config.yaml
n_layer: 13
d_model: 128
n_head: 4
n_kv_head: 2
head_dim: 32
d_mlp: 320
vocab_size: 8192
activation: "swiglu"
norm: "rmsnorm"
norm_place: "pre"
norm_eps: 1e-05
positions: "rope"
rope_base: 10000.0
rope_fraction: 1.0
qk_norm: false
attn_scale: 0.177
bias: "qkv"
tie_embeddings: false
parallel_block: false
init: "normal"
init_std_qkv: 0.0381
init_std_o: 0.00747
init_std_up: 0.0381
init_std_down: 0.00472
optimizer: "soap_variant"
lr: 0.0132
lr_mult_up: 0.917
beta1: 0.95
beta2: 0.95
lr_head: 0.0149
grad_clip: 0.5
warmup_steps: 200
schedule: "wsd"
decay_fraction: 0.809
decay_shape: "linear"
final_lr_fraction: 0.1
batch_tokens: [32768, 65536]
seq_len: 256
doc_mask: true
train_tokens: 148500000
steps: 3218
dataset: "wikipedia_en"
Each number is 500 + 40 x the weight over its row's rms, rounded and kept within 0 to 999. Layers, rows and columns count from 0. Numbers have three digits each. The size before them is the row's rms in percent of the matrix's.

# layer 10 MLP up, 320x128, rms 0.265, rows 297-319, columns 0-127
099:556486539461513418527437504461530469564430539474520483551555472469449462478499538534566512514456456478507495523465534439512510522465454507444446477503443510459462532473496548480484482470458491480485551553432508465511531433499503496576558596496522557533511470524512444512497549489482477526545521494456549510464462405578413583524441469515551507573464514490454460482489435500455469475470
102:403508477465555580468529493485516452425515413437538502510438428511535486473510421504528534516451406517497535468551573521528497519544508467486531513509439480541504497539467507429472487545567498528472512501544552460486540457518491541554440483547475477474554490422500542513486498499406498519603515490516508500530523538457466399476462530458452529515525545514513498506494538466425486489493
094:517452567480526512584456489551519529517532546437446459463461427458486497541496523576466523556545427453523482458519463447430540466454501441486486510431448504576482464468491497539485545593470501516468556459434513517481531478552499481466546485511512531437556518490458459533556485570538457483544476529497532495407506474445462552474510487471546500477499431500490492498474500436572477486445
105:452568514513623587446511498439502478534462535505542523541502508516555568558519445530527513553448517491549525486464536531476456538469511506504481498505518538538498533483536480459499415527456552549492480532454525481499496542492474513460496515463426534482411530520439518537537557450535462457559520459447501487580493486536516488500585505498534590586514535508472494510501467585498544510566
094:548496510575522426393449487531526446428497537481459510530548450479441499475526568480523487475544533486437537553540450428456504491495545550545511523544548505592495457530505462485533484560510516498544459547477497514521461456537536517529483537558483532601529534490448439469505505466484534521491547484491518451514504544418450440515465505582520494524445467437484524564484499542487507504572
096:485534503417528484551519442453514463551580537532562504550529500498505519501467492559539479458407504537489468475520435435524509531519500484580513507469439506587498453497464389500490495481487400506511587500522490537449470490474486443491513519493564503534513522544474531420535518488519525496520415564482482482537455401447502489468468449440496520481607473535485512491497499519524485516491
099:462479475537474512472561490531463442475483496465436477427549556467552444548449484518537550471486553537456484555522539482508500480421553452547387520449469503497473550487524490486493510487469492466464429501482580512461511442502460562541482487511439549582454515545561478526516487537470470496485519498561502468510457546489407467485556490460468500524455516565469571437543476424515554489491
114:500505502483492584532466473502458545539480546488477444489470424438473461518502551517436464462575461484505549514484529515514504441554484496544521499562602552483476453503463557470497492457481459502463495482495507487484470506529442417519517507488483577508390424485582471491543475496489478531493468567444444514525457535533530500579515527502480487466491488473389517483530519566450550419480
097:535483525567530477460493555472481464443557528475497476436492464457503516560510480542505589528505585575518433512476544487505435549441488480532488529513434529498499442503525511422484462533501592572535543556511491443492449448509483473495548469501562506430438492502544479565505426506511492481531569506500441490438454517506522524487525560444466507547466513482523445486568505455476450575491
097:467552595472518491483472575518550412540565494547498490511468507534522472525474470558425428432535483553609508519509539426524513509504501536500490499488482493491463489441433558505528469514548598512489513474486492520518497515489535554524575478528539464477481515476464509505540509372566541502493525509468484467534530527478377537496498513557495444469482450436522508502501508520484440528488
099:480516593436462539529500519517565473546449552520550501526415551479526503534501490523501547469471468533477470483510552507503482427498495524475519475424524490495514518523509501552579453490523487474546464520490551483561428413495507546490524593531572492557514492549505456488485505479551517528501460444449527519539440473484410526527539545476442514490591437500504532515512431522582432523445
110:562487489494435486540390538477437456476490534560453544402460458444504499463436538511549504468523504484516499483478459542568502511513459526515474443551472568503429505520518490529489498431462496488507539421544565415545532427512591510483463444508476459478424547485467496548529552516495503497488523423456481498547454526508475488438483547532489543438432523480534516537505483509481532482529
101:528571499464513507473498479504569500491556501545499545522453474561518436486463543463528492528502485457518503520462484459458558506502540542556537458453517466556530533579482506479516516516517488533552577449491482503409479549522419511501483497489542469485505582473402508551531528422509432506459511456501541539557489511415479516432504606498486551534518562463429507531549480588513507491531
094:445604549483496472483552477540508487547511456463514471504539531535557515586533520498514454491545475485510595440565554440505545430519471470452537480474499494486535477525537493514489546537490420511499429526465504498509514561469492463537475425543521527522499512518502502496546487523478484480448582491527447491593551565526537502530506507471460548572419523442544407501562537536510450532479
106:557522475525472550549485481478526475499530445534512532477464417461513473546479498511507449504520543472559475472502457426503449528512512583536479434487610454430575429526594508476497532497445519486476511435562536429594488513527554445518563471568570521499557529481494551522532509463447567498531524526491529446486445509508515491466533499528518512460576522510515531502520486518459440495486
100:544564493498515479561484468505463498481487464453434538465487441495455439512545494460537514487485561468436514534528492493511543481404466481536520438503527479471533434461522518508513482545535483550461528436449518474428446464456502524516571490522439442546483545498479496533461538491413503509418533432555523420499538491520523502519472467454521493558552562535558418501568472422558493529475
097:491456482468462489538522512564476420467477507518492568479516451577513527523552447477589569578426451514499408506519540546525491475526531507466448576477473537492503470447478515528462443426533495514502477587492474473513509535504490497507449484429457559523484510531550498465490543468474468499486450460574506408508497461568516435560472431511558532439508527528487518484449506469431493495483
108:454526501490467505514495546553460450556555456433496498478488461514426494467511401485535441466492462543605506539513451493516537517458430572481461457523485454519474524526525544516508474507545530543484557522579523471537553472479514465478472516442438445534542461553449475530534482526539520444508524474494497571527461540534489382476572514592468482500490548535435518516552481523529470532499
089:461444490476452485529461492498553513584506459484520523540526483521516436478549552453441543488589533544480499529530468534548487429484537484547502548527445473518513400500470450469493497566484490499507548489524496478540546513420537458471536480418424458394519531569455495521486518446484459481533500460481443437503412558486552554493544500461471514494531505471524490551516530563558529458518
106:487533553533495478504524485462468514535499436486507560442506485469519461489487505421480525520452513502491513592500556424508491496510523573545534524499474555506506488465558507593522518462548581448510491571490549456600488522534476477540459442494528517568492459543474432552530452453489542462550390460471514466448492528481478416488526502523475466541502467575530457430509461456529461473510
115:556490463473464482548539502509493479483439504504454481421517535433511554513518478555516582530496526463548440506472461464456486503463423507657572527446462525498514533483500501515542531467475497472515533517556560495535471491528542515513463468546434457499445466469522541453411505511467451571496462519504463467529464590465593507482509498497461513534435492495549469533478476433472547481483
112:498464457451556481503489389516486494435498537462556538469520483578488595468542564560493478514500512463521535514528455439546460518450504552453479559513452436494554510448449497446496537478517568501606501461500466482479501489467534480552568500505416575515514491532490558490433509538486504470519535509451519521475458494555498429467479507499400491554515486528485500511558557503503503432477
095:552450431536428490461515516391551512515506575526538478532444501490478476541517480517508496542500499468517492497490492488524496464545544521501452522521434473538548480461418506588415506487450570540507518490538459475606442463472520533391543518574477546497452439456495474506500440491501478463510489521446505479505534431543481571442532519518467460561482507500530523425467509548512480503538
# layer 10 MLP down (transposed), 320x128, rms 0.291, rows 297-319, columns 0-127
103:545459469486441463575553485432518465413472461483544443493532487488502497499496473518511521512495492520486507468520544496475562515515488531544510483520607496437522500442538518565487512548431469505538446521499480547468546499505495539493515479536523482525501509543478509529654554501557436524473543458486470469383512461487544493449482440493503594542490515483507536497513545557504426529583
100:524534508517528489448488557515518417452574511543487478476503436462508521449512422506501514558441469615485537527483533497478468478534474457454543513460468515523523505520476472588446501488548487472462526507505546567464435431523509500458470518566505479477506458456511550583483550487518473456483543509513504487486506503428487390543568460480463465514452486542537442529591479481465422454525
099:504556502425541534582484500530474522471488518412509475553517412476559434475452490483531482488515562522447547534471475557480457463505459553443473514472475559542494430563501489457478522614559506492509475503506507473482491465497488425450516459428450539553488532482539542553523461469505545516520432504501479417463499472475500456508513493531513550571477443442463543531465425480484514490436
109:463509532509507554456571455550522457501528490526545503476455482499544468480500390531520501492519553565489467433499488449520543426460536528429456452523505498471461472492480511484514591479470555545470456407539484494588461549474524558458587503487506507508495449509517552534512560495510483479505453470397497560458530517539492434431458510494569449498492464570484476500536477512522566531511
098:442447469517544560506471545536548478545496463506513473583540520510487441547469525531479460526464527535479527505512546525472456472571552530503545487483474576519488450520524530560487520520566577482482447538526460466414559472458526546499451591465517494488509461579503450453512474531500503523528505549528502498530458485548487540485550450441582598417558504532523441433526467500452500507522
100:464480531512473523467540463468495502459480519495447438467499602451500552442479519526587482432468589514490521530491529501454524521454525473490488562553522521503542414511537513499485516518488516513496462497468544466540464546491484430492616463418449502483532563532523523523507502459578494473512521539456500486473486515493481389496526502480579560509481424604494509538463540505535461528562
096:447583448567537493517482520445550461536476537438518491556509521543439393455568552517495513514525496453500507428489419477470470537526487518467441451537422542542567535522494475556560421550416550498421474576505515501490466545497479534515457461478536440485475539570530515479520526485483509592545480546552466482506501531465491471497435528496494504515499514467469501474511508554503490468491
109:456506476479453577497510511494491483542514466474519488538554499479536482499459511515475460467535494479529533516451481503553537514437488492432499560456635493494498431536515552480548534488559482486417443492505444540554572459459498487504462455536419495476506478520461418557529543525400582540538481469515508533472474503493459457480531484492466585523542514462493511504523450492574576566541
093:539536521479497495559566567503526435478503508479504450483492487493511503522450500481643528443501504470550501518529488490466514544449552496505455490507446507464462575535504461344425544474476491497450547520503479543506525483579488534461420472466464469516468465435439497410495534485539521519518517492462503436508471495504499504500480473493413477534501553552485504500485462494533466438414
093:552533576489487485493501494445498482496449463503506452449534486505502466428551512483557493516554496520502568485549536498488471514558594536466460517459500415453519498435504510501483518582554476527465502522548473482578581519461576479536507505497424419571508505473490415468486521513528489502427473506448498502513459523485506523467516518529475508506454566514626492449543441516499411473460
107:473497436382522492459440466503464530472526449450496498470544510487509486502468507462457489576544413453541472515431529426508517545492486534561568532471427483499456507426495517466516458465476516527466532510536459504448508549539555562437537474509556491487527492490510454455601541424500450467452534513526490537501446543490514544449498547477459490468432500526446476494461519578497465478441
110:499481470474504520429502510501485506541551535516425459434506536557493508448407539472534466554487522536511482487518491492523456545571513515529469641529581478501520575456528414525481511517509429549485540507484504536473514546531494492524473471518513512465512588537499543493514518507536505469555494410481447549484518498535595474479530500502560521479484404472537404523460513481482544446505
098:520450563439519541528498544528468511445574531477524491468442558517570503436432498525505522546426525474426425490520525492460469477468496519482528515465416578481561505530510563570508493505488593550442444494494488521482478513460485462543532507510489482521556469519529521518559455529527471523547508448466529499538495495550527510492479546500420549498469480451522534451553547567406562464555
088:525492504490520545506445464501482486503489455481511504489455446517464588439496501499520470573471467480499470514428513523492468549514514489535482493475618498476564499442532497528505520543478460485419509507528591547403489435544530462467495527515547537501519484510517539529415539541567421496534446529452546582426510526533538542507502513521490510431535471504385513497443502522491584482474
105:470513443469536509570531533554514478451474413490481502514524435484555501546470505466604518524516459554565440529577433418481527567417529500498465508515576491488520523561521501332554508489502547537501520524493505539487515504477496583483512431553572492463482497496478541479534484457568481529484515531518477450505497504539565483470518467473489515501530502516500538533544489507524547504531
095:418476461491502531554508539482558464472526494493499483518467447508459510532533545581482505511441541535500529380496481519496567505513510535508486425500438511468481534527456477548564533536542518486565530588582505481489477518458513541485497583495495535513571468424478513561455451533420481456503453558446552521464522511499433531473495558490454463504536501496572450489474506479497571514427
104:517422532572400452531452489466497467481465419543490572450468472467493501532593477486492442498479401507480477517488558486467456503479531438468468494560500523495499479493451548582508496466551472463576420485523531477487508532472518460477506427550471523499563503564518457528414455530455512441481522545547474513469526470517525511448577518494470520446552468503555437521479461486506488478507
092:520541483604487485563497451492519544491519576508532545565507482496570483601462519551504544490476513492393534501534468469519488501609494464492520475470648543551502511529490508493491544476474509551509445517467466450441464430515545458548538515575495529450501521502507498475472452496472469570475518535507495498428515501522492459497492478435516511518514446451523529531500571489534468561461
096:480478466559553431499536545523446512494468512521486544434449572549511508488536542398528448497476468454470542520475571546463562487533500476578489453538504458505464527553570564601499542476471474535444500463462458534499466489501525458452501609503579550496546500501463513538406531500534486462502504462450496536470476519520465505473516462525544458504507548458576519520565486513458474486510
101:520517501504447465500474608447503411409582467490523530519464510466507503491433466504453540486473512466505507478465515489467501518498523426469503500536611500518526551430485477468434526441469437535488554530509355548466467527529446442428437517455474450444500489516523494459547512464466542495452470490524529487474519458499550496504532479521589474534510524471529483548533495469486502472533
112:502521510525470484477479501546491484501488437492543519499493469475474526521511513430297466504449448462537456453516483515501560539493529549544472520506416503482492479531497567518452539526557532477528494503530449450458513571492509530514512499482507549531542474529496531439484466482519558524519530543427477499494512453433504501519527580521482422469509486436558465548448450509412564457491
110:511426545516486547449442500511521444573482489577501455479488515439524542575500467527536466583511449498496547538468483529430480519512531438529497520492583441435421535519473549439524414522445504483449528508507421475490521495521505483513499522550498548473533486489512479545530519480492555537487566473534557495523509485459545559472553508495488493449548565486481496544443579464500613479526
095:557559514382526463504515545479481516459521496409489547550438554501465516476472548539533506433527498580490468493498464463559513563492463471490466519497543547541454496457418487538527493446524445471477499414513513466544531427490559397543485503518493455435451518482539503498496429450466518554470456518503461492481477482498498549486518547487472562484533543586503466465521566519486456477461
# layer 10 MLP gate, 320x128, rms 0.272, rows 298-319, columns 0-127
101:514491469425492448490470504569563495544517442572581494412511530469431483556519452500478443472524507466492531560518539490460519578542493476541500536452393455501465516444478513499495452555519471516533571555521452522415506486490457493522561437501498476454445526493498454510497471480561451474507510465577509509524551439476533505518451506437540508511451492493489486582463570492509467445453
108:547520561534455478440509493531490477567562534462529525531491495432516452556462631493587520512492537450472493518473476474461474528435518460565531530467466470506593560550495500491549484489507545555523495575494517467502539531522464471479520420491425458483532549469490426464517507515540442446540441556478525458507484470485529477539541471537535516551536464409467501505486504572491483459518
101:506543506481495537504482430518497489516531534507499487610478473559535543404499555587508528439510546465508486529559495450520487498549465543520464428503438424573438541428546451463527411480523496511518519461472505489525546510468546494534452476471535496520486437465512494521514522544589532527537527508553525520404505555587463487559420504518548509503450489503471506464504533507461518458523
097:542492545545517513427487478502461551427512495514451601444543526497487502493503479552537519436492538507495555534590540544466502449501454509536466486537498410446502565449482559535461544515454552516519462545514496430450469474495448449503483524479502495448474522458527502546499527447530425481485477485517456397501539535476517432554511450488474445546444518534454491555446517507568546497439
099:474500448504521527467579488456393481471492548511475557467522438531436468557463565424535559470504501429481529525487475538476523526484479483505499551570561516416540556525560557547568512449490468473510473560507574476524537467488506519488535568498548524488509501453456474500506463502479488544509476486551467427465497507566458464489511429523525501476442533478482559588506529466570550455479
092:483474515484520475461474435523516539576524534529463499523519495517497454489496439591494484455485553566449485561535553494549544466488530519525493471525469547554542549561484526493542464515446526500467498489486578473496471493633545489529483535402461376554482510472517456495553517401458529428434520542516515470498452500481549499530495486491489450537486511489520488506502487406520560496489
110:531524502558562454570497470460534515448527485590490549444510433500502502516534537519440530507459500514542545515506499468429539529550463481580560495441501536562451539519519453491560504502507586566576524494528522506565456514495511561584441458485520455476518532508493565463528514539580446538476443552507537523527463505458461488442508527477615517482504483514520491496500480476509450554450
108:549502537492502446470473549537491400468515601505510521508537484513530547549488522497565491489440510538572477517495514487383469540447488506502501518504504480478461508541493515459502488455515542484484532504518556472428483541451533506495463459481505469508473490499477587490533518518528580480420480554521448471421422533540529479471603579501544481600519516465494522468536478427490438481551
098:464505540507420449497577501477526522482517507453477463502470486458455485482422492535507453491439507535445424465419523440532521558558530560467553560477443465517503452446573509475502460430471561480476461497493523511488509515512438547524485533551484518515462461446496476466472408476514474551553455462494557503472491477427485565482481505560519502515519464469513544610549548419510495541496
107:494514484520507466531515486439475516528485442445559464509548497436500430529494517547470464504419508415479467448492544497474453551468460511509514467503545558455444557505493499451469462443476482484499447460450532571572513451524539567482501598478509594563494504485454455520408479512453505499564503533463482538489405411497567501494446500486450511501532488540487473556490488522501517531440
107:499513489513467474469524554497479442526459438538464438500572533542566496482548430537444504522499560527525533516539507486435568509444517443469466461471503466462502596462488522441478462514443481470465530407539449446494475570483517559460464550446511506469555492532417418519480471435449419481508520464548501489482504479455485508507477476422465456520552506462560463541481504512444466473484
096:475526509519463495493517556523460483456525577521468493417508518505562514460583513536578554485501512535404464449566585498430536528416522452482554464506447500449531423527526599484484555529527552572472496475468559533479547461539515508529493573504400556496497477480498511505510524466496477419461518467513500517519511543548479485545514501556545535542476489523499550526505514490454457534494
096:487452483456508458541493560489551485575430483470494502522545433534482487504492474533442548445491428517506537533463520526502477458494487564531462573458443525511512496507527430502553440534536518488490434439455429538491502488448485466543506475441552465579492557498497495451531550465459518540393533536406456447540482480479504524542579464462487444528521514544503525540524560514533448456545
110:462517520537540530443533506551494477550551488457503540593562491484541487489535533571527500518465533500506421487499494457522450502518548422500515532499491455576486563562532487489538529531481592490507620476503509554572559524516528569541514454498528461534495548444516481511510512483458502484446450467504567548540511535438482460541517485504525447437519400464557487532519502537548526567507
091:543468462493550596471563510474543466455515455502449500504550420509500470492579492591446584499499452519439523517521493517508562456501393501532537477498551474435450638489466512509485469512464496528500555543520516472484446473478474487522493532518524525554445496520458473529442479459446507551470518567431545453514474572488499466552494507421480564499522457497511494524504496462485473507479
100:505530521510447489529562500507542456526455550511436586577481522483437446544505483472508496525434461521488496492535473531521465476457473480501485556497469476516453569554499528549523482538496462390426476418488497507465505481496485540470507495485531423518380485494497497418471490471532486509467514487587529499552424488482449452497536561472511419476476495461433480486531514550580467553541
105:521498565522575496478512552510524484503451481460522457488479426495484410545517487511537438495515484482510533474506566441496505488455509538424515456532500448578494538462490530586548498521434528438502604517451534476502555477449482527457537406454463531544450488626507531521505463509525525464551431475492579510488547493457494527510546505533548427521542517501498535475483524520495567516512
088:552563538519448490447467512441528437587579451448427549513493514490441525480478497465496513443568474581512528471547495521575537471499496495473560483488437556587509463537553497460463517543425469429527457503533502517510469501580544475427471449506465468488494431551561545511520489463519473509523476480441470496462489552483491440480553507479523562507516500605505483514493538524491471515483
108:536550531529586563447516506525468444506421548545510477523470549497550550464517472416479522460504488495469524609474523539495574485496550526499498558463475533448464543515542561499480437407566543565392496531506499502490462542535502464550465488487506540461470549499520471484524486516532574498525428548504566471467505502481543433475455469492465501521524427532490467471508537437539492494479
112:600497515509513514492542494535505566493495454518556523507494521473457465499484543569506529417489454454460486597495561523506476540553514516474476463503549473460441524539515440548483473515448456531504490523466537498448520509542472487528513553399480419544560459491475458529602447553547512455550525454535460503565550452545492462497483461468541477540490448432446512551550519491492448442497
100:525408624508572477509499465492451438576568527512500514432499508505527516482472517585444508557471507462470554498488471489436484519463489456462500472546557462487517519494488507463451520505509478432502579449460442497560457509476558513491567426501425485469465509524536509544496577574472560525471543542475501508484451504482553422495464435534567519536510511529502493531492560462495495515478
086:510565529583521494490443455475490494504509500605535530433506551476537463562481500425516494553476515514527498447453543544474488491510500541509530484594470503473519461456535507456520498459523429459506513553456462460472551558496476477468445519487444496466466423556542513450600517533537483521427568489474483552443507572541503468465496504500533521521461470472554481520515542463514588414466